Part of a small language model's weights: vocabulary 2048, rotary positions.
Each number is 50 + 10 x the weight over its row's rms, rounded and kept within 0 to 99. Layers, rows and columns count from 0. The size before them is the row's rms in percent of the matrix's.

# up: layer 5 MLP up, 448x128, rms 0.085, rows 383-395, columns 0-127
# down: layer 5 MLP down (transposed), 448x128, rms 0.0612, rows 383-394, columns 0-127
up383 103:76 57 54 56 42 40 43 46 51 51 46 50 54 35 33 77 45 27 50 40 60 50 51 42 67 44 17 56 62 42 42 45 45 55 54 56 43 61 47 55 53 45 42 73 56 57 43 46 37 60 32 63 52 60 28 50 62 37 49 57 53 42 42 54 39 56 49 54 54 43 39 58 59 62 60 40 43 34 49 54 48 42 45 36 49 64 53 44 46 57 37 36 58 43 44 52 32 55 64 45 46 52 46 43 73 39 52 64 48 52 36 42 40 54 47 55 40 57 48 51 41 51 61 50 60 41 60 39
down383 101:55 66 28 63 36 64 76 55 42 35 52 60 65 44 61 54 58 58 46 42 40 56 40 34 49 46 47 50 55 29 33 64 54 57 57 54 60 53 60 37 51 39 54 63 56 63 41 31 52 30 43 45 57 34 55 36 52 49 58 63 57 43 61 56 50 64 48 35 50 52 42 59 43 54 37 33 44 45 43 42 45 51 50 53 52 40 48 44 54 53 40 44 41 64 33 43 60 46 64 58 48 25 67 50 55 47 59 43 36 49 44 71 42 47 65 45 45 42 58 53 60 43 56 47 50 63 45 57
up384 090:36 59 63 72 45 36 50 30 64 65 50 51 61 35 44 50 66 31 53 49 41 57 49 42 49 43 78 42 56 35 52 57 53 46 59 48 46 64 46 60 52 60 52 57 42 58 30 58 45 50 42 50 55 57 44 62 67 56 55 53 36 48 43 42 54 61 56 53 53 63 42 58 54 57 56 64 48 55 72 48 61 43 64 65 47 46 49 43 46 44 51 47 36 70 29 63 45 71 47 60 57 47 47 69 41 30 36 43 59 43 50 55 43 44 52 51 58 49 53 38 58 42 45 56 52 55 64 31
down384 095:46 46 42 35 33 46 48 71 51 43 48 55 29 63 57 54 47 66 45 47 41 50 43 52 46 60 41 40 54 46 48 55 60 42 41 46 42 28 54 43 45 43 64 61 62 59 54 46 49 54 61 56 39 26 65 43 34 40 41 30 59 58 68 55 55 39 44 46 41 44 53 40 48 34 50 42 44 63 29 40 32 54 41 51 52 59 49 62 52 57 52 47 56 55 80 50 26 46 40 52 51 55 43 37 62 53 40 57 45 49 53 38 56 43 55 55 36 53 51 43 42 44 57 32 31 45 41 67
up385 092:67 54 40 63 58 43 52 70 54 62 61 58 60 57 57 32 36 55 60 51 50 56 70 63 53 40 51 53 43 34 33 48 49 67 67 54 46 56 52 44 47 38 59 53 53 65 47 61 36 47 56 51 57 25 50 46 41 57 63 54 68 49 64 47 41 63 51 51 37 51 52 64 64 39 55 58 47 33 46 20 40 48 47 34 50 67 55 48 50 38 36 40 55 55 43 51 66 65 48 64 50 43 48 60 52 49 33 61 42 46 51 57 34 41 43 47 57 40 48 63 53 48 37 62 54 57 59 61
down385 096:48 45 36 48 29 45 55 46 44 58 60 38 55 42 47 43 56 47 56 54 63 63 37 50 55 41 40 48 46 49 60 43 52 64 41 56 48 57 58 68 55 43 39 32 41 63 61 47 45 79 48 49 60 43 62 48 56 47 57 44 43 53 66 51 65 66 40 41 34 56 56 43 36 55 69 46 53 57 50 52 89 41 42 42 52 42 36 53 50 46 56 48 55 50 55 56 60 54 35 38 63 51 75 53 44 58 51 39 63 54 42 45 70 44 55 56 34 38 39 53 55 59 49 45 54 58 29 42
up386 095:28 56 59 43 41 50 47 47 48 46 46 51 43 56 59 49 51 57 31 35 31 71 44 40 50 51 47 66 40 43 67 53 47 41 51 38 33 55 32 49 50 33 58 61 43 49 43 66 53 48 40 42 42 69 64 40 61 44 57 51 58 47 70 58 67 54 65 57 51 46 47 59 47 35 38 58 64 49 58 42 31 46 40 44 55 60 70 39 35 55 32 49 40 46 36 57 48 44 55 46 53 63 32 47 56 34 43 44 61 45 52 48 59 39 42 30 53 58 51 61 50 47 48 63 59 35 39 39
down386 091:55 60 67 39 42 63 45 51 53 44 53 57 53 78 52 54 50 52 70 47 70 52 43 43 53 45 36 55 43 53 57 47 44 53 38 44 55 49 45 59 52 45 54 69 42 46 55 46 48 53 33 53 49 62 68 48 58 37 41 65 42 46 60 43 40 24 47 49 47 40 42 40 53 47 57 43 55 52 78 53 65 42 67 46 46 62 59 48 44 27 42 52 55 58 58 66 50 60 36 50 62 70 57 67 56 57 37 48 57 46 47 59 59 82 46 54 58 52 56 59 63 58 50 65 58 44 55 46
up387 100:35 66 51 35 57 44 56 31 44 61 66 55 54 42 54 48 57 69 39 55 54 46 55 47 32 23 43 69 67 60 41 62 51 64 53 46 52 27 66 57 58 49 56 48 65 48 37 54 65 55 57 39 46 61 59 39 62 55 41 34 38 29 52 65 47 48 60 51 29 54 57 42 52 53 64 52 49 41 41 48 41 60 50 59 48 62 47 60 39 36 54 39 44 42 44 38 41 43 62 41 61 50 47 53 47 43 59 58 58 58 67 44 45 47 58 45 57 38 62 58 34 56 46 63 57 42 39 51
down387 103:54 36 58 62 52 54 32 54 42 57 46 38 37 42 46 67 57 34 77 40 66 61 51 49 39 47 46 52 27 41 44 59 44 65 54 25 54 37 43 49 61 50 22 47 62 64 52 51 50 53 35 57 62 38 45 54 37 63 51 46 55 68 38 45 47 51 36 42 47 55 46 49 57 53 62 50 37 55 62 44 67 57 46 48 41 45 53 58 68 59 43 46 62 69 52 47 60 48 52 55 55 42 44 42 53 42 53 37 58 43 52 50 57 60 59 71 45 43 51 56 49 50 45 23 65 58 51 47
up388 105:35 57 49 30 50 47 62 33 46 50 56 51 46 69 63 59 44 52 46 53 58 62 46 57 33 37 47 75 67 65 39 46 48 46 62 68 54 60 53 65 40 54 41 40 62 40 43 50 40 50 42 47 46 55 40 50 63 49 46 44 53 55 29 49 38 47 50 55 52 46 62 50 58 32 40 71 61 67 42 54 61 54 51 50 52 64 38 55 69 42 63 53 44 48 75 44 46 38 48 41 51 55 33 42 49 45 52 53 44 53 54 37 54 66 55 41 52 27 51 43 46 59 47 60 32 58 72 48
down388 102:44 35 43 57 38 66 56 63 61 39 48 46 28 48 41 65 67 51 56 41 73 54 46 70 43 57 49 47 37 48 46 46 41 53 35 42 66 52 40 52 53 51 48 51 40 51 50 30 56 54 61 60 44 47 63 43 44 77 39 56 42 62 43 65 42 57 49 55 44 65 62 48 47 50 65 43 37 53 53 40 42 40 46 69 38 41 62 44 57 61 39 48 65 44 52 53 57 63 59 46 45 29 50 39 42 64 53 61 58 55 59 60 37 49 47 63 33 55 38 44 61 42 38 47 46 28 46 57
up389 102:70 47 39 51 55 48 60 55 60 46 57 42 59 42 34 62 66 50 49 47 43 47 73 54 53 49 48 53 47 69 43 59 34 42 43 60 52 53 51 55 50 38 55 53 65 34 55 35 56 42 37 21 57 47 41 33 49 49 42 64 41 59 62 41 41 46 41 49 39 41 43 54 54 62 39 51 53 56 50 53 38 43 54 58 70 60 53 28 56 49 56 49 49 54 67 50 50 64 38 44 60 53 56 66 72 45 48 62 42 41 70 47 55 40 48 47 57 55 52 66 46 47 57 83 59 47 45 37
down389 101:44 59 62 39 61 41 33 52 50 46 53 56 51 51 54 27 51 48 45 52 62 34 56 39 58 35 63 39 63 53 46 57 48 65 50 61 61 46 49 35 62 64 52 55 70 59 31 47 43 63 50 39 52 25 33 56 39 52 38 36 49 46 46 45 60 52 43 45 19 58 64 48 50 55 53 58 58 60 54 51 59 48 50 45 44 58 32 61 44 30 43 56 50 69 50 49 44 50 47 50 48 51 51 58 64 44 38 59 60 31 63 42 56 39 65 66 40 58 52 45 52 40 56 66 48 39 65 44
up390 088:63 50 51 50 30 45 72 68 67 55 62 59 57 64 44 65 40 32 48 51 42 42 44 43 55 52 37 60 49 46 52 36 62 44 52 24 64 49 44 36 37 56 42 65 41 41 46 46 53 37 49 52 52 47 46 58 64 42 33 46 34 52 53 43 58 60 51 47 54 59 53 46 52 32 40 42 53 47 56 50 46 49 39 43 30 52 66 37 63 51 21 41 54 49 48 63 61 54 52 42 50 43 44 51 47 47 52 41 45 45 54 52 56 58 52 47 52 37 23 52 45 53 50 47 72 26 44 67
down390 089:57 46 56 51 52 50 40 43 47 75 53 54 54 67 57 51 54 38 33 48 50 48 34 39 43 44 40 44 43 41 59 40 48 43 38 41 81 54 46 41 51 52 50 83 45 35 41 68 61 57 65 60 44 50 37 37 53 38 61 52 46 66 47 52 50 54 51 58 55 62 45 50 42 58 31 51 50 45 50 47 57 38 48 43 58 69 55 43 56 47 46 48 50 38 66 63 73 37 57 42 46 50 50 51 52 43 35 60 56 46 46 56 30 43 39 34 56 37 42 67 49 65 57 35 61 50 47 62
up391 106:63 48 63 44 42 37 39 43 55 41 60 72 56 26 54 57 60 41 56 56 58 49 39 70 51 49 62 45 53 42 39 51 39 40 67 62 50 48 46 54 55 40 32 53 43 46 57 57 49 33 58 50 61 49 30 45 57 40 50 45 69 56 63 58 42 57 45 42 52 58 44 32 35 76 54 45 48 53 68 48 39 65 52 48 28 38 49 62 57 51 66 55 45 52 49 60 56 55 55 60 49 40 39 45 68 54 66 46 39 57 40 45 47 41 64 26 40 42 55 44 44 47 47 40 43 58 67 50
down391 105:52 43 51 44 42 53 61 54 38 60 38 68 71 67 36 47 40 49 64 51 41 42 54 51 34 43 55 55 59 39 49 32 38 44 53 34 29 45 54 40 56 46 53 55 39 50 58 49 44 53 59 61 53 38 55 49 53 51 41 33 51 55 58 50 59 55 22 41 45 38 59 64 62 36 37 39 57 50 45 62 66 32 36 59 60 36 51 45 41 65 41 65 51 58 45 62 37 63 59 52 53 43 47 65 45 46 40 52 47 46 51 55 50 68 52 70 52 51 44 48 57 58 73 47 38 58 31 60
up392 109:66 63 44 44 48 66 60 69 54 54 46 44 51 45 35 39 53 55 35 65 65 65 42 56 40 55 40 31 45 48 35 34 54 58 54 56 70 57 52 45 27 65 40 59 44 74 44 59 63 64 39 47 46 44 39 65 50 53 47 46 42 58 43 42 59 38 38 35 55 57 52 56 30 40 50 45 42 50 51 47 40 54 67 66 49 45 39 62 42 59 48 38 58 62 55 58 63 54 46 45 42 45 56 69 38 52 46 68 45 51 53 47 43 37 60 43 45 35 52 48 45 40 50 62 59 71 49 40
down392 107:40 36 60 40 60 41 59 42 56 58 58 49 41 47 63 61 43 61 71 30 32 60 56 48 63 47 52 57 58 50 52 60 54 55 68 35 63 42 45 63 77 35 46 46 47 58 70 64 53 44 59 52 50 53 50 46 52 48 45 57 71 48 59 33 53 72 57 34 49 52 51 35 55 46 45 46 50 54 56 36 55 40 56 59 32 77 59 27 67 51 54 57 46 58 45 60 40 57 61 51 41 51 55 47 60 48 56 35 52 49 38 72 42 51 43 59 49 45 47 49 59 53 61 55 55 40 47 52
up393 097:56 44 45 48 37 54 37 43 71 58 43 55 58 72 40 53 33 51 46 43 46 46 50 51 71 32 40 49 51 47 53 52 40 44 56 40 55 59 57 61 31 51 63 54 43 42 57 42 64 40 49 43 49 46 39 50 53 56 55 62 49 63 57 38 57 56 50 47 41 45 53 49 57 41 62 45 48 50 67 50 60 55 67 50 39 49 40 50 47 43 35 43 57 41 33 54 37 73 43 33 69 47 68 44 55 44 54 56 65 65 32 53 47 49 44 61 68 43 26 75 61 41 48 43 47 43 44 71
down393 098:45 39 38 56 42 46 70 56 36 65 47 54 57 47 49 35 63 30 45 68 63 29 50 55 39 51 49 45 45 51 64 43 77 41 41 52 56 49 48 56 43 56 45 61 45 44 57 50 56 63 49 72 60 49 32 33 61 67 51 48 53 38 58 51 41 56 54 34 57 43 49 56 71 53 47 42 65 61 46 62 33 53 37 56 49 35 66 42 57 54 57 58 45 51 48 54 64 33 47 43 50 40 55 49 53 39 46 67 48 52 43 47 46 54 29 59 62 34 45 49 54 41 56 42 75 49 57 58
up394 102:63 61 62 26 45 67 65 33 55 58 54 42 56 39 61 51 41 54 52 49 60 46 58 55 45 36 42 56 39 62 37 47 43 73 49 44 53 37 44 37 47 58 45 43 26 63 57 43 49 52 60 57 53 61 41 36 43 41 57 56 46 61 63 52 55 59 50 31 57 50 32 46 31 44 55 29 58 43 64 44 50 55 40 23 68 65 50 45 48 54 54 59 57 48 53 75 53 55 47 54 47 43 48 49 35 36 55 55 43 49 35 44 44 55 38 52 36 49 38 32 53 55 53 55 60 47 52 57
down394 101:44 18 55 53 43 53 43 58 48 35 49 40 46 56 48 37 65 33 48 52 44 59 39 38 46 47 54 40 57 55 46 52 47 49 33 49 57 44 52 39 55 53 46 38 51 41 54 33 46 60 47 33 67 22 60 39 44 51 62 34 33 45 43 53 46 49 52 57 55 55 60 54 57 67 44 45 47 54 38 40 29 41 34 57 39 40 50 43 47 56 62 47 46 58 53 47 58 53 50 65 56 45 54 47 43 50 48 70 40 53 28 46 64 26 65 56 57 60 61 52 60 48 40 69 40 47 50 69
up395 102:46 47 63 48 55 37 64 51 67 60 59 50 36 24 48 44 52 54 62 37 62 67 61 51 64 42 56 61 48 62 47 40 61 47 53 63 66 51 35 63 41 53 39 44 34 30 39 33 36 54 38 57 40 35 58 55 36 42 48 45 43 69 66 55 64 54 51 46 55 42 61 41 49 58 52 41 54 45 53 38 36 67 52 50 37 46 62 38 69 45 58 56 50 47 43 58 38 46 39 58 53 50 52 36 47 52 66 35 46 46 56 56 47 46 44 67 49 53 63 40 41 55 49 45 32 32 62 42